Part of a small language model's weights: gated attention, hashed n-gram embeddings.
Each number is 128 + 32 x the weight over its row's rms, rounded and kept within 0 to 255. Layers, rows and columns count from 0. Numbers have three digits each. The size before them is the row's rms in percent of the matrix's.

# layer 6 MLP down (transposed), 1024x256, rms 0.0742, rows 641-690, columns 0-63
094:157121135089141085073158109135135192175124093159114109065122106164139132064183106111118174123091121138123108179104163120088151151120120101118040152121146174125105141157130084177145171192118098
103:145119113118158122098132191103111086116114144107177117181152146101124118135171152121081093129123080113145112138127168149171134104084135121149097142076127131168173153123151101090081169124150144
097:116110114151125162176136169086127183076122079101147087135160181158122200046081080142141165094143082150131184122151045073129161112166118125152176125140147153151195154086116072047169148178093192
102:137116153168118129126132165088148109125070121143156075153164109148152133123164130152135122130115111118130129110148087137136157124171116176111129117121096109150139134158156152118167099060125166
095:116111137080151097180156157153149159139136121117132080066193137140176123115094086164192117135161129101147100187134159117069178092120099128140151108131128188120117180154110127132135135107146110
096:088103088154145120160156111177128125130169121108130122130186144200085129112040116087176087134124135164103147119130149075128168121114129127125145168167097114175109082143134150148128122068194153
104:129118154099151167179169079151107131106116210174139163158140146102138109144094117151057097143109084173124124106106161105148089126162093148162127079086097128146122123131148087137179124132104093
101:147155120133123106091125099114127106161069192060152138105170147135126139101156160083160151151108125091164094138167069135110148106147127124157119123156122107062173154130066083148140156117129103
107:129128118156108122138146143146099181114118207143125183107126159073184163137151083141138143123147111079127135080121184134102093141129049165145124155192121131142120102107108172150180175068144064
094:131078192134122116147122091045085145115151139158159106118130150143093154150147145161143152194167115087065168086120107088121130119134202113170078104125145086091167182096122089081130118073122169
099:186095136150130108121132137124139113140137085173096111142116120125116127114110055157108124139156118094143152142191090112125092100190127095123122082107079150186169141039125184106132095130117138
096:107153144139110160082094138164068068146129123101134139155038126119151138162132143120144119115075055075108161127094120124104157074168151107127121140144075137127094110156154129150066104178148126
086:095127124124140151097063143088113144209110106120097167137074136155106135103127112224136194147154137074118145149132120150103090168148107112119176122131157147127113182114107134108146117108156133
099:148165134123147189090100127177122145114112098143142135132116087146128109143155141101086113132154123132106087098134179145073139095125136084144109115094094057110097143086105172181059152160103127
098:091113160151090089155150126110167119175117132108142103141160110160121148089104151132161188117125097173154139203144056177173138137177093096118116087124087091142109154130121133161094166096168097
096:104079104117118084152184105125125114138106078164088115061101106143151153125077140111102142166158100159079161103126095119112095128213115119104082145173095119132155236099133131095116155149130167
114:114122154149112147078115143129143161138120031170130150127102110123124108136102109067149191032106102128106190178122093083130143112148149124131155141145170113118132135084110121078072159102085104
103:090116111118127140083142094130095145120134174155142103132104129154119097110115075086090133107199091184102136185145116164099133133151157126081120134143145139152114163100121106180160167135101099
099:111086125117160161082122120106173130131143074112135102061098162136140117150149172094130141064123086154082196133169155103160107120107172141158146072116146063127090128135084128110124136118100083
102:131178158104118121161108179070127128168151133145113164155140133123089134145162133062133150131091118115142175147127151102160108151115146182145086041106098173146146106139146124140132156123119180
095:126107126124143093127166136114073098124117170116114118131078074134106080085137138147110095167173155222131143154108093163108139150109111137118124132193127139197136101143128113112129083140119169
100:098179108131144078092096115132110079126123141151117182159057143114103128059116158179095149161101156121130100101126096135097123140105163134172153139135121150153141085126124106154146114144092089
103:110119161078103139134116129139131131162147112121132172107129169170117117084084121084094094143084175112158097097115153139212148119135109139079147128141111075134138135080182135114115156143066165
099:159133152151119090119126142139120118154081092167150149128113131126108120152106153096127121149097064154118182112081125118138123135132169139062161141139139097093137090148133159111197096168115194
098:113101085147171103102160073088077176150104172123130111131100121121104140115132166066145080160141119135153064164160097074093169141137106137168095157149173132155101142116106117119117165146147102
093:192150181083093130134143141112131135133142164173187168108132207148168071104125177134101128129081081116121138098115122139138063127163144115183134075172085142100154159171120119140097136095156170
104:073133189116108155110138121136148128115154129191140132128132154139129116135139154149097122125090166170065137102104215138073088105180114099171092124113091087142118083185142120157159121112087147
109:136159130125135143074112103132129133145141147096164111135127096164158180066110184148158178111133083118144142126111147104097062158148137130181101148101143115184132204183160072100131122138135138
102:133117116146161135139160155142108135119101175076154150081159168161107097068188144117122066123203091106116104136107084200150113117149176161152151108169179113154112062084084066155163138129175140
104:134118111114102143106135159109135135093183100150121165126141157124181171158095072082142118066067157099110101159143109154182122154117094146186118118085191168147128219156164105154130166110105128
102:122141100151144099127162131106148103088058103161110167172089105123106145133142117174203101134089173141218094090101092085185128124167163158091096195130114147125158124136134188114120109122134115
098:101144085117141079129110138067060115152129099139031125092158139191111169096120141156168120187122130126122136176126081122145161108118138092075114186145124115124145104072120145102171202178127115
105:122093071154151130140215196110155174119190136137073103080121124116127156169095095127168145099122102161158200136084161140130095134120093140175156129169141166111074114145133145125135070127129107
093:132128099142140109050089184194159135173175099132147094172078156155100150106123118079141202146135115123143140140156132055093127119121161121144137166142133131106098131107134132056108120078131126
090:116117130134122106192131118170158123104138135140127070160127111086139113098144100174077156129140189149173105128125152159118221170149102100084141102073151157129150205104150159127158091092200117
102:096116130124109134155143127140123128128112190105090103156114104120157166139190133121186128128120087089175081185064039169115160139059124149132122116107134078129132078162133143138092150127119148
096:137112140113165133089142101087131123171096107119121058123119164140130130086168161105122145161128135116209150129125114149122154123095116125079129174085106147093187122112135186121163074118063128
104:101099126126129108111122155101164073127143123046153194132126118113122173094206136096094133145054152174131158139102074093069130135085162137119108152131132084162143143128204132148049131091123120
100:126142077136152106136131120171170069102117113144115090103137091084123108150113159146105103173101091067075109074106144155091156120067083146114126085097134165113139126097138143128141169154063199
103:092107109101126102127149140146148136145128101141121164114109167134131067120171115136093067126139155140115098143169157118119161149124093153125168149159133158145092136142049129123114104101118076
100:145140122152101163101118150118154114097163138131125125113069210080080214085111137064119118115141105116178120158121125047117117116136073143155173115141109189099101201117116153113116094059167145
096:118089151117137151147133136123110160087078081146112139119185126190094175114134177152118128083123134139160157147129152082133110045117102099097092105140146147156116098113144149143096104100156087
097:098156166119129107113132123142102133155105095186106119167133113139092124183181131149152112164145080163111084064163132086193088126111149096072147112094173122135144130141079185173136056127174170
109:090185093133135083148178117104157087171154109141073157155121142167077121123150150145183139124140097143087150135122168126109138226117170130174115125175096164109164147147076100087108174076097109
104:133124119118076131159125130083111151175099160160150105061111062139103114133154067144111078124124124117107150184108123134100179096102166129131129093131085088136105128138114154143135100098123120
098:137170141203106146127108102098090135126104145133066133166089213076153122082171086101120160089054124156110099152112109130172068161110154150137158196116116105179135105126150107079096124143120121
104:081114114122118158134169179127131180100140052133152144119081092105151155059095153134132147109140115151109129139095155153156128139147123100141070066068132145107118088110126118071156094129091049
096:128109088108153103151191097140107126103151113126160138159087121149143089131185150142124138115147146136172143139113077137113134098105219177148122128107140081133097116116163102140144127129120103
096:097120121105099134083114150098091134101163117141130117181125150094165161149169111147157124172103133097114131148111051104141218124120095095168069118102110128113099127148139187167101113136135181
100:138096113111133114080104104122130164129145098116159152097162136121133122184127170191117119139112139120100094145135117111178119125120135105133098111135176172104182142152140079085084065104192196
# layer 6 MLP up, 1024x256, rms 0.0824, rows 642-691, columns 0-63
094:082076100140121126126138110188168149092158084120140063134138131135148099195142127128118133105143155118093076116127155134113177112154133154119164125092100159111182124204137073115138081103151117
096:072109143161115163157116049152081162163138170199149113138108109078143156124158061145146141094146161117186197124129117139034132150140132168088110095160108078149165136169103098104180064120114129
100:148164114116142109116100189129093095079167128175120157150114179046146093111061132159075094180151109128148118080153161177116142110180185132164108132106090132163103148149159109159175096120107157
095:128117115152146082107142122106107130141144120147107095104083107153122136126118113131128137141126094050169140058052140131107111138131201141136166133151104104144119161137158118147068098120093182
093:160175119109124132110150152133200094141190119122092136140100152134134113155134174141112153082144217064100140121144138109077172109139134110137101122111089111147182131145111069145102114182180129
105:125141090127155121102109150120143106089134169121140114157133178085074119122086127108083102111105099128109102074154129205094157152204141144160156126181165154181139137134120094143171095131078157
100:090110119167124102100139153134159197077123159168150102151131115150111078152117140113090096110138147151106164070115158134134132088168147165071137142099140081149132121149133158152105118159148159
119:121187102127136000084051134114124131100111173163122125112134136157112133137102121159134130073104203132107145145125121109113117172124094138208154103102096150156110118144103108153147100151138110
094:067145154130132120105072127154129135133148157213161155059092118121151147128146116127090093130109107123135116112064123136081143116139104162134136143153068112130114092097098149133076123166086103
106:127127114121176167132085087109170184134168118167095118074091150077134126140154158129084098193152126067123129152184188124111086175196100114092091143070135157157126161121090147158145094162155080
097:120122156121107113161104200170182130076112123115189087164064155052201135189166082152059165107094051130121140142097118130087106116161144185154126141079142146099160110133127093113125074153161160
081:142099158165132144162097092137119200175143206179174160115101117159156165150136127209150117107135088085149175081121164168075137161215108162128095151098135133121148105103099096152093087149152088
101:136140117121141047124098131071103146040138096083094104165099132099069102082124129181110114157160120129137150130145166192142165185092083135166095130131122165154099140135109090175084145159112133
097:145148123123123141104104156116108155087153193111137164084086079158150078117092129192143141139096122107172106100112124139109112163194082156080145163153123139150178120105192088149158155133104125
107:134109104119150165143110108145122100132122109122141082096042163113123116137129166154126108100246170062175135142199175158091179145113088123138118127078145151153146104135138144139090104132174117
114:123138122144138116132112129164151133129172088133171161123079175079117106163088106130077090144085160076099144129124130117103176134139111114163153116092134142156134116108078137097124054137089146
111:096147132147130035126114135171136182160147137113111098122095056128158065131145137135102149118167144086132066153150161167134130155190143104155135097141114136134179134184079135071150110138113135
097:069103137129128119145083088116140087140158117175154113090095161114159066142182121093143100158139143129096096095092076136133137152083124117117118103098109099150111173161122165129156126145136113
100:092088117089127137105105116148141151099199143098087153083095195094139119111172061120059130132119133143133110126175163160170112109138120112076126172064150107088110165136124151143105066194173145
103:120103080088179131115155152125099109146167141124101161092102120159122134099148124151147070146091192153167071117147141116105138142144141136121113077163112137119141089153128099163096135167102203
092:088103128168151075133138166184153122143098102123141134163130119099066153120130172145094120135111150166165169095109108156078087143196173130128138075138101150153165124206076118096100108141052113
104:108096112128145105127113132134121152163148111215178157130164207095126093130187138094173171175089115059170114092149163125147126116101184145055096087126107148168104120137183145111186193148128110
097:124176142090140113111088095214058170159155126119186173082103117119132071101108064201172154076167130161143113121152132116132151094187125159105087092167116131175142103101120104100124131100168060
096:140125122151147110079138104099147214128125136093136088105099116145149152163134110064097072132142144140138082180162121156126196078153149108163167107127034144052079137153087119136141121154089136
093:100047068142151127132130156145100120146125107109085151118121180122099132133153085122160132146132086133108137152105119089129129180077144111137075126135086104085120179148113171111138129093091103
115:083177119134121106135123151120144098096181100180102130093136150091169119115173121153090104110078150094100115102142121161094131097190163064200111134105065086154099180200090115166104154165196161
111:151144082158168117118136117131135123121208124097128129156109171061107142092114066210142155115112112099125099083185137128100148173179125128142133125127082089151180178115108072143200173149153186
102:093123112210151135126132103120085132155127140104122083143118160066080192148159098087155143108160109149115122082088168107167166119113177106098080156140059078142137094146052125152141036097069118
104:122122115120143072157127136121154162124128137118175156065120228064096077149157103141180123166116073070090126097205114105147088094163080115131152105084142148083115183132121146144136156187140092
099:105142143126114129135104124106094114109139166172161175132135147058116149137163145159108127087090162083116158128140155134133182172159102141103115188092067134081095184125129159129131117148112074
099:136119078149130165108121145164134131137151100113104110109145148134193118118111115149140139158117110103153114114069100139132103104145163091188119141096088100066138098118167117162115123174114082
100:117132123128123113146144167184120091127180174174126171102160160074133162149138142169114138139137128095153109116117155153135125182125114109110082126129176145118143170136077154089071172093101164
092:048137094164154115127162182147143190128165161148127082144057185089123090130121137128081127159158184076126059093123122111080138151167128113117147168098080119122152102210110048161120129116115198
101:116110082149198103075105184102119100134128120155155209100093152124100082128162143119150118146169098080103088118083129090126068136146184120121126141152115072125074116134137153127094167133135118
093:124126131098101122120132153215164132117095131144123091133120162115154072184147105170166139120151096137120068122100120119146131152146138136162148148087101107116190133131129084156099072148136204
093:145134125143138124144135124147089098152136114130185146081145113083171104147114074114191080152164078141116147131109095197143140158109139155130131165109073137113130158158094135170159094105061121
119:059077081147136099112122112067149141093152141098136158102098145074119112131156121075092127168104085121130127109118118101118129149132177116183180121145070134156147125178170128124081148149124123
097:061108113103119075139146092151126101084120134121106127084102125132141064204116088120093125164146156084097084083133178162064049166087110134158135143045102113092206140176142075088170070146119177
100:132111116145190148151155121152162165083117115133139139143043127147155106194160127170074128137130186112133122071114112129117184143171120125088168164079106117077139105153103094091158145122125116
098:131143099148131099079185101118075106167108171161158136061078163090179123163101073061072108112144123112132145116148157129159114145116080107095171161086104120166099157136140114108133085152125105
095:133183127080134063130118079160128178080134171105194167110119129087146102179069162152133155099102095115128083128160146213138149072156150097133142203111104111072135125155144090076078103163104159
091:113122143148165103106101109174177163169075106167132149168089081123071103205170167172125156115153110129085171085150165145119095118117096136067117143133120110104172127197072132131125123134110203
113:076116144109178123140149097122193174136131125154163095172119088150060185166109102152118103061119089110098146063122126133099180161117142131137167109110122145127177077162073112156165102116175177
103:114124112139140047137092154128095093108141092119119150143121096116115185118159069075103143078091120085094165165148122182096196176193161099142129106125089113142124169155120143180085084188090125
095:079097134156110155157165155124131093141132146104124145069079159124122116174176124105067118191123131118134077102202102107134158130085168100121104171152132104093139106164160138187109109150134107
100:122123125130141145080131152157118136140111190128133137099140126123099154137148129100107132138098112074173110109192135131150073130136158207144100113071132139091127132216140102089133099114181105
103:153110117155194108167155167101112167160135145150180169134045145152104128134151120083087129117186176131143073130144152069139183106127093110182139101116154121084145188141094085107127143142182084
093:068097136147108151151121148154167128152158156127108098188163184098118091125196083130088104084075175079105158096033091086129111171134109121089141169093123154104137142178162144173162161132153114
098:070140132140151108093112121146129142108138122117138117177138157109128079134139120145086096103126159080068097125102195109102138193144148173130139146067171143147141118153129182154073090208096159
104:109118079143146111165136111161135104086197079102149095104105163119094159122194102143097116130127109098087130048081140138134155137155133099146149174142150154103128117162152148110181107130157111